config.yaml
num_hidden_layers: 8
hidden_size: 768
num_attention_heads: 8
num_key_value_heads: 8
head_dim: 96
intermediate_size: 3072
vocab_size: 50257
hidden_act: "geglu"
norm: "rmsnorm"
norm_place: "pre"
norm_eps: 1e-05
positions: "learned+rope"
rope_theta: 23200.0
rope_fraction: 1.0
qk_norm: false
attn_scale: 0.102
bias: "none"
tie_word_embeddings: false
parallel_block: false
extras: ["capped logits"]
init: "trunc"
init_std_qkv: 0.0245
init_std_o: 0.0305
init_std_up: 0.0351
init_std_down: 0.0351
optimizer: "adam_hyperball"
learning_rate: 0.0088
beta1: 0.9
weight_decay: 0.0
lr_head: 0.00644
max_grad_norm: 2.0
warmup_steps: 343
schedule: "wsd"
decay_fraction: 1.0
decay_shape: "sqrt"
final_lr_fraction: 0.05
batch_tokens: 131072
max_seq_len: 1024
doc_mask: false
train_tokens: 985700000
max_steps: 7521
dataset: "wikipedia_en"
Each number is 128 + 32 x the weight over its row's rms, rounded and kept within 0 to 255. Layers, rows and columns count from 0. Numbers have three digits each. The size before them is the row's rms in percent of the matrix's.

# gate: layer 2 MLP gate, 3072x768, rms 0.0351, rows 1714-1753, columns 48-95
# up: layer 2 MLP up, 3072x768, rms 0.0351, rows 1714-1753, columns 48-95
# down: layer 2 MLP down (transposed), 3072x768, rms 0.0351, rows 1714-1753, columns 48-95
gate1714 102:070170135152114137159158144184156123174112116089130114117115133113154166179180125146129164116149144104102148126131070101116095082143145128144194
up1714 099:081144108210128139181156155121127148103101135158110102177145134169158141176150139177148107080137194141151073124186142130173106144073126109084139
down1714 100:121154165129122157105125191112138143154091146109168131110150187145167178196146129127166096072136133118183044112100064127150150076145121126089120
gate1715 102:124120136142065107068129178117121138136162138133087119114132191123138152160180075122122087190086122123132091098147088155157134096138162128118111
up1715 105:159140143122105099140075111104087166099141172120138098126128157091137176085154101142182142098113171149153150192109155161126145178145112129123131
down1715 104:163141109138163159148105125093126145129196145154145096119153104131132145144129162117079161119101173093152152148118107148084113078140141126066196
gate1716 098:057074151124121153122153154094125141113111053078106135153107098172160103143094156123093151178132104138161152120148139090130136130089155108132152
up1716 100:085118137118148149097083131100160155104100131168088137178133147140143187133181124160132103178101081147165100088083133124104098057079129128129173
down1716 098:214121149140138128126129103140138102185095130136189144113107091143186116100123152086080133138099112100127111090160088168029133103197165114104118
gate1717 103:181162164103172146176165133140066155117161150129139081110097101141094171187156114157156132165136170183121177150088129152170130173204088152104172
up1717 103:101103140093133130185132104111110171167120131146140086158104103104083187162179140101114126094087108088090114137089179113122063131109152072123071
down1717 103:154141159140128172169114140139126134163093152155136082145135114121112067228182076106130119105156130133155160171121148112123151153214115080151087
gate1718 120:136128089136117157161143121101135111130150185115103111152169112123160149165138122100128160130151150127210129139081145165150130160134059086182144
up1718 113:099145076084155112155135141178122104134120171129111088203126095120166103074140114147098159075109163098177094125104124139117104120164088102138145
down1718 108:057124109115114081116112085172048126078143159089074149183127098155100090075085058130105138136135153193135111178125094149115120163118127169092142
gate1719 096:131091100159107169184117135090156075080146125131131122127125148069108112122127163116156159133152134111166120132162151110176162107101072167134155
up1719 100:104079138115189112146146163091116125168143174049106143101042199123148153136087189142073128120224140114098132126104111129159125178163111163073100
down1719 100:170119104137143052191158116127152095108216086082119142145122149101107132107130101127086103177145157130099100174129178172097128134127097154157128
gate1720 103:088169177016110144117147108112110199146110137145128142104097115099174187172191097156147167130114127105078115106156130122132095093158158068102141
up1720 104:131141114136125117075136131125117084120115170097185177133082123099135144127120151121113133090152120103128100147126111096064135132137107085120162
down1720 103:170157093114139138094136147140073126141115158112096151117185158139166149142114114116128180123162132126079129140117079126140105074151115174111144
gate1721 101:087168164139086138081118169085112126161094113147143034115146129098154230144159180121136093104094178134136136072121102189050147177109135113087113
up1721 101:129180091122135126149195137110202118116142140116081120138105178128157070147149095074134152172176119136125112113070157116174163138135126118111157
down1721 098:115131144115111155164136132133196110105115090153099080143158125087117164125132088171089168189130141110182047174135118128157163101192099150149185
gate1722 097:088167102066152134084098169149100140130171126074132118082126074114128104177150168139077149134120107100112147129167163139118133159136100103034156
up1722 097:121094134143140175115161129137135134078143139124138130192126202104121107174111107178167114145103101153104137116109187115149113095092109135138080
down1722 098:105148098098140149115141082156180077140128175138122189102125148114130121135082126133096121123131140140157150133165200088110129090115108153166132
gate1723 103:151130136143148133176100094150100100101147147113113066159160133155101152110066113145112099142134132118136110112146138170119134151140118175119120
up1723 100:114110103115158132094149176116161137103093081155141108147102131112153084182181100117053137150072143159129103125088137139150102155113144118110135
down1723 098:169150122193079096099160151168136156077094106115157118129080124070116152105185087094122150149092170152191120148134093157094157145082156191171130
gate1724 098:144115154168078136171138137079117112064104199126146132116147116052109092142171125088122174138146135151114133060135153201140150111126179125111167
up1724 100:128153158094175113120112145168113140175142104081151114117066073069129103090097042144119178121064076149162174140159064129161139173114104109133076
down1724 100:116206147147182156136056114166126127109135085105159103171163127124126113115157142148140093130131118171133115206140093104085141149086115091099070
gate1725 100:102068126071183087053159153120163103105140157169214119050146176165177175095101148136141160154128098107131169130156115206075144130129143164097159
up1725 109:120092119105164125147134118128167126156134130186129091129177176092086137153141126143108111134192128148134158106189135165106097120136136209103128
down1725 105:143133063094076128160125144115174124159052136124127110083100142135171133198061095156112095121098093140069148104143108107135127097202122172134145
gate1726 101:130123128109147175135141131129149168146149149130108138148093093108115111129131193117135087137134098082116131137098149118143146119153108069101102
up1726 099:179130149130124192106096100168151144118110090179146125183118136133114102101170175137111133140111143146162107123126120175147140079163098079079132
down1726 097:139120136131108144150158111131164167124138086073176103165114137194146151113143139133155150132116104173077125098153155121151137149110092135081109
gate1727 091:086105113153141182063087159118120171114123167155135121099123112115160141137160105123171094116078143159163143139133152117139125130128152189138136
up1727 092:126074066160128133119164152150165145197100130168182154072110055158176100096128150068126141134154158170129123133146113099142110151101102133112126
down1727 095:186142118140152121169128134076149189116103151172147114163143114083114111135170111141092151139187087097157151123131110120160114113088153100112104
gate1728 108:152161168137141099134120117136122166157107133125121078075077126122124148165139112184086098100065102098103129148098089198136141180163137121198122
up1728 108:096112106118108122108108149137100104066116148111092125091115092151116121111180180182109071120077153117110078128099124149099201154141189138118136
down1728 105:076077083149101141101129079111105099104096168145134126130140095166126110086126160146117098152127135126093097146147123126109118196156157121153150
gate1729 095:214133156051143139130133100071162051167140093182120132095151093147113145195135171091108169103104118134150083186064111139151113157170138116117128
up1729 092:088146125125112188145060123062111157080092180136121058171141175132077100110145098164147128125096117109152120103104085117168137140118164112153131
down1729 097:141085133105152189105105121121073166163113178112124090122158159160144119074127132198115161143077116113170135100159075084109173127131154113150179
gate1730 095:108148172096116158089162178129129156126147177176149081187116140152121135112141120157125124145119115147176164173134095099122137139167121177100150
up1730 100:142110164098139170130084102116117080125169132143174180123130157121153091071121104132090129138177078121100101112111074158152132171159143139135104
down1730 100:154125120092128147133159088159120075064138166149194150157173139139124085072122124160109137112095130121167128132142088164138155143158142154181133
gate1731 107:168134195116153111186152094125168165077123133081127134109182065120093153112138148159096190142130154157088166106121132128098095145059074120151135
up1731 103:146105144145154148162083116105131106156122144057143122097113082155169135177115123052099156075125181084093093117169128124160150146143111131105120
down1731 094:134101093111106178103183119156128161137166213176136167112109138125108127158105146135121128101181181077138100139127117140109163097171121120191080
gate1732 101:141162107080183092139099137102136158068125120128103154158110083134145149146124072119160100140120087135098105149045103150156120105107145153161112
up1732 101:163148170079087149129112101121142142133163156103157104147117122126149133079162146120173180120181138182107189177147138152051094123144143125124086
down1732 102:085156156097134126159075061119128130110130140101094102110105131114110138075113073140174091116085188147137100111108137148117123084124117153146164
gate1733 099:163201155163168108086172192138167107091157109119177099106155151132162138139136129164139112124139083139111139128174038144112138173135188174102100
up1733 096:098158147143068190135104163134092182168071108081122097138150158094161106119164157087146145159154160104107128092133164163167117070128155084071114
down1733 099:095101165177103131109178092166123115148080123109139149143129154067102142166149120142111172140180090133169111063098140166116106092150142158166128
gate1734 098:127093172061152087163107154096113155137165105080151151109118099069203159156048130123124089097134140039131044112146129115068081095169123097141123
up1734 094:099148140075152142146103112106071126146132106075132086165116101117160136143170149123132108116133147118081099127137075151091113109114149093158135
down1734 098:114128150132112091174109096071123162137167113180147121091157105122129158137084153120177131124110136177093084117196113111088094138127161083134105
gate1735 100:100207158093129124140135098132113140137119180102081092083170102144112129143147145117122133119130132125120135176138088093123124169099145097145138
up1735 102:138114126122146142113111127094144148132154142137185100144142129175113107226086159162145137117060113055116073133114109161071146126088156127123149
down1735 102:153169124131151195082138156162117142131195147062075158101181101133083083238142137152110168127136203097154139120130137111105118103073114145104143
gate1736 101:158083116120084082142097124124174129099110145192089117137112117155151117145177157149119207119132109136158123167121175120145178155122137110125141
up1736 100:107150145188049065069117109126127139136130129114063143150147093116149104085141185078131147085101119150159162117157133149085162097100135168127175
down1736 100:147137116114175088147225110085173103093127141134055159121092140133106136108159129070109129091122124156136166135112124132102154135147131097109119
gate1737 103:114172129156165077081177149177159149160084126077083153111085102122153068136114131133157163156163103140117197164033157137097143075119141115078121
up1737 101:144151123086121072051120128122141096073127123111094083190155156082126083131104120128079144129098140163106160101114150144091103107093083161137159
down1737 104:155099159071138178111104124156133123097117181104140106131139146084127080188070139133110130141117168136147125148112120139163150130099146157115179
gate1738 100:087117122091114165139104180156131153074124087119132120076098130098176180143096081099178085132130120120147103141129144088093071226137152178185097
up1738 103:112153148138114136103083079155119126181147162099071100145133103106103116137126104135110134103086126115121117138166084122171115112160120113160092
down1738 101:108136146140110182121145118130135143153178053122122172091109162099141160127127111100122145082148185172136141169153071085140151141119105135174116
gate1739 095:093127130124097170103173130107115146159084164124104074100128096110139142211091172072106139124118126130158089119199119077164142171155090127079086
up1739 090:123116082078141106126098114135091170127236147190098142134213068118113120090086184135113096104082136125109168081102157104103157121148141141120188
down1739 095:162124148079148124163060087135115168165141141107107134132140104178107133150184195169146156081144086066097169092090128136071146150130074124168177
gate1740 094:096136068089179145142097193081096103186111099119134163136082112095105124098065125144088145109156111110151115175080158041094162136081165092107067
up1740 098:109183165101104120109085134099122113140130135119151158112190127178096115135166110111155152164160136080159131116122128138131087121106111151040118
down1740 099:174158158113091145072180082155121092100142174147081125091141134133151152100147055107229140086080150128127097128180132196121140143155100140092085
gate1741 100:151129125097102156135104194106101164185089145128151139124115115104145136101196172118140132148210112038120191194137075067097077126106164063147132
up1741 100:114137079121126133100093134102177119138087098138164102137160176139167118155114162151187170084092148165145111129156140137115174179141139145102097
down1741 097:120165141123099096105109138141137091153112174089102079115071107081070139140190137117134115081116127179151136107081133114103211114125063182123084
gate1742 101:168076134129120106127156150120120133109169136087170103109167101096150156129109152173089066085125108140128080139130156112139092127175108099099117
up1742 103:112190096106112106124085145140083061110099092142165128167100114136064112092097130108126142176144111100160097143135213113105095090083134142139104
down1742 103:161158152132119153106088129122153136144098106116131111161149080084067166128151087133158174178157226116156112157128152144116091101152115151176117
gate1743 109:054195124117086168062126159164142115168104090118108109127113121140109094122117179131122188120069108119150127156126082160187165148135133112130166
up1743 109:115149138117074178148147136150120119083135093138133073167138047162162078102073129102099165087078151199146171127103140137081172136157178122093143
down1743 107:118128158130140129102137171104143067108163159078169146135083170178067104125105102134118128171124095118092201149162115087135085098100161162054117
gate1744 092:065140104092122180132092113088106116121166144118110104091163127103142124162193136181098129091125146132145134145066132169124108180150153084100095
up1744 093:148176152121135141154153149170165104111116135181188127119149170136080154080079125096154128122070119129134169141133112084132127140089087101140139
down1744 097:120110141116133109107159128124123144189134124093149191151149085087103175172139119091084132095140100096099167066131134130146166127089081088112119
gate1745 100:148138128044144156106016115169143113133119104126135096132079098088207140089153056081189100157118129126147054095140138126164126135107081106084157
up1745 100:213141089118122107107181068148151207120160125168152115148152163099141120164088055155151096148162095085119161181098108094094104203099125185106081
down1745 100:200110079137146086119135089121146174114203160182057123181175136191081135176130131117131142134142155056061112136094098102086099145125086143123087
gate1746 100:060159093140085147101131111064149104109113138150134100122110115113141101102174118173097161127188120121113108145133088143133152108126107107137146
up1746 103:131133142105145110073097115157118136072074164137131117121146098148077101167102157143151156121088150176087144069195145105134101179143149131138153
down1746 100:128124112113099146076172169146104118090062123139122095166124121140156123122126168206139139092092202134115118090130182133144087145157120080141137
gate1747 098:086130158095125098141169131127103110175103115129066116122149098128186131165117117166100129101086094135146117120130122057117121136132154107139171
up1747 098:139090117146153078158145092117173165149133168110131139164110106122153151175132100124120097075169090109135138181126170072141159077113110093095117
down1747 098:137154155158110141113098112159116162154124088101080117108117121183105120117051161138042133121097112093157092090129137096123126119122146108133178
gate1748 100:172155168129193126090127169192160161093144124089176158138095131085086129079127097177116173168162135183103123134160110147145133148081137136193150
up1748 103:120112078144110132136196101158164157137109101141114220143151140149105144114110124105120166093103163173138180141145151100179112174107161103126118
down1748 103:108141141131079142182149115038106112112064147112130151121163118142142066151195129124177122099115108094135146154131107066158118127127063184108120
gate1749 098:132081147123078155138150176122146109125118094113131071128154092134156100178127133108109132117080070086159108111114081146119148156139124113105128
up1749 101:060149074135120164124137107105163160057144170174104150099132177116119128110134121102203128117128110121128153152121148148080089114170151144100157
down1749 105:156148140187123073120179121111111123120153095130082126158067149116083110150153178134163103157147122110139157126118100140132176120097077157100125
gate1750 106:148092121149136085088145159102145130120146115113138126100112061147151089184120098138133131147157085142111187162094094085174118178149117118122156
up1750 105:197147111187137112151160129067125075088114115104119089142093106131168133179092099096050203134147122186134184103164126170107178127125131181173101
down1750 103:138114127156120092081076168143150099156107165130131166121098081092135092143143124096132152144182089202164122151154070202143138123173156130162099
gate1751 100:137130079113057161122112137095133126143077102069121092148159123123166107109130140132135147096179076139146097133107106147091144120160187092180129
up1751 098:129101109086155112127059082114109159142144134135113110084098146117176127153135130160107089166134135123153106197150108143135180073110141146097152
down1751 099:107101201109164136099117117138065138187123099109224082113159078173136116141173123157130093137085179143120120111136085150145089146122091112160178
gate1752 096:123155067120074150096114123113104102181163172115140097108203120109123127100140141149097126148116133070119180129100139161104139094114080169097107
up1752 098:133164098108111088118079138074107114143102168082105105112118130078105155137142124112052084149152115138100104153117121139163141075168080144156154
down1752 099:152155153084169113110171142080128141093126102120156122143146087153118203175134074135135113109170119172165151124187118070148111092164135157114099
gate1753 107:136121088080144144147148101115174085119117110154137122130137115139187091149137131137097206158127134126157157118123193172153140129114075067083188
up1753 107:158111145170178112134164134138160100175129124087135159143133144147060124082163132144148107142130116173141092138135089138121111071145148101143095
down1753 099:140142144106122092134111132037107137117165140129157164098141160122153110157109126108143105080128121112117136142138110157106136136111121131122114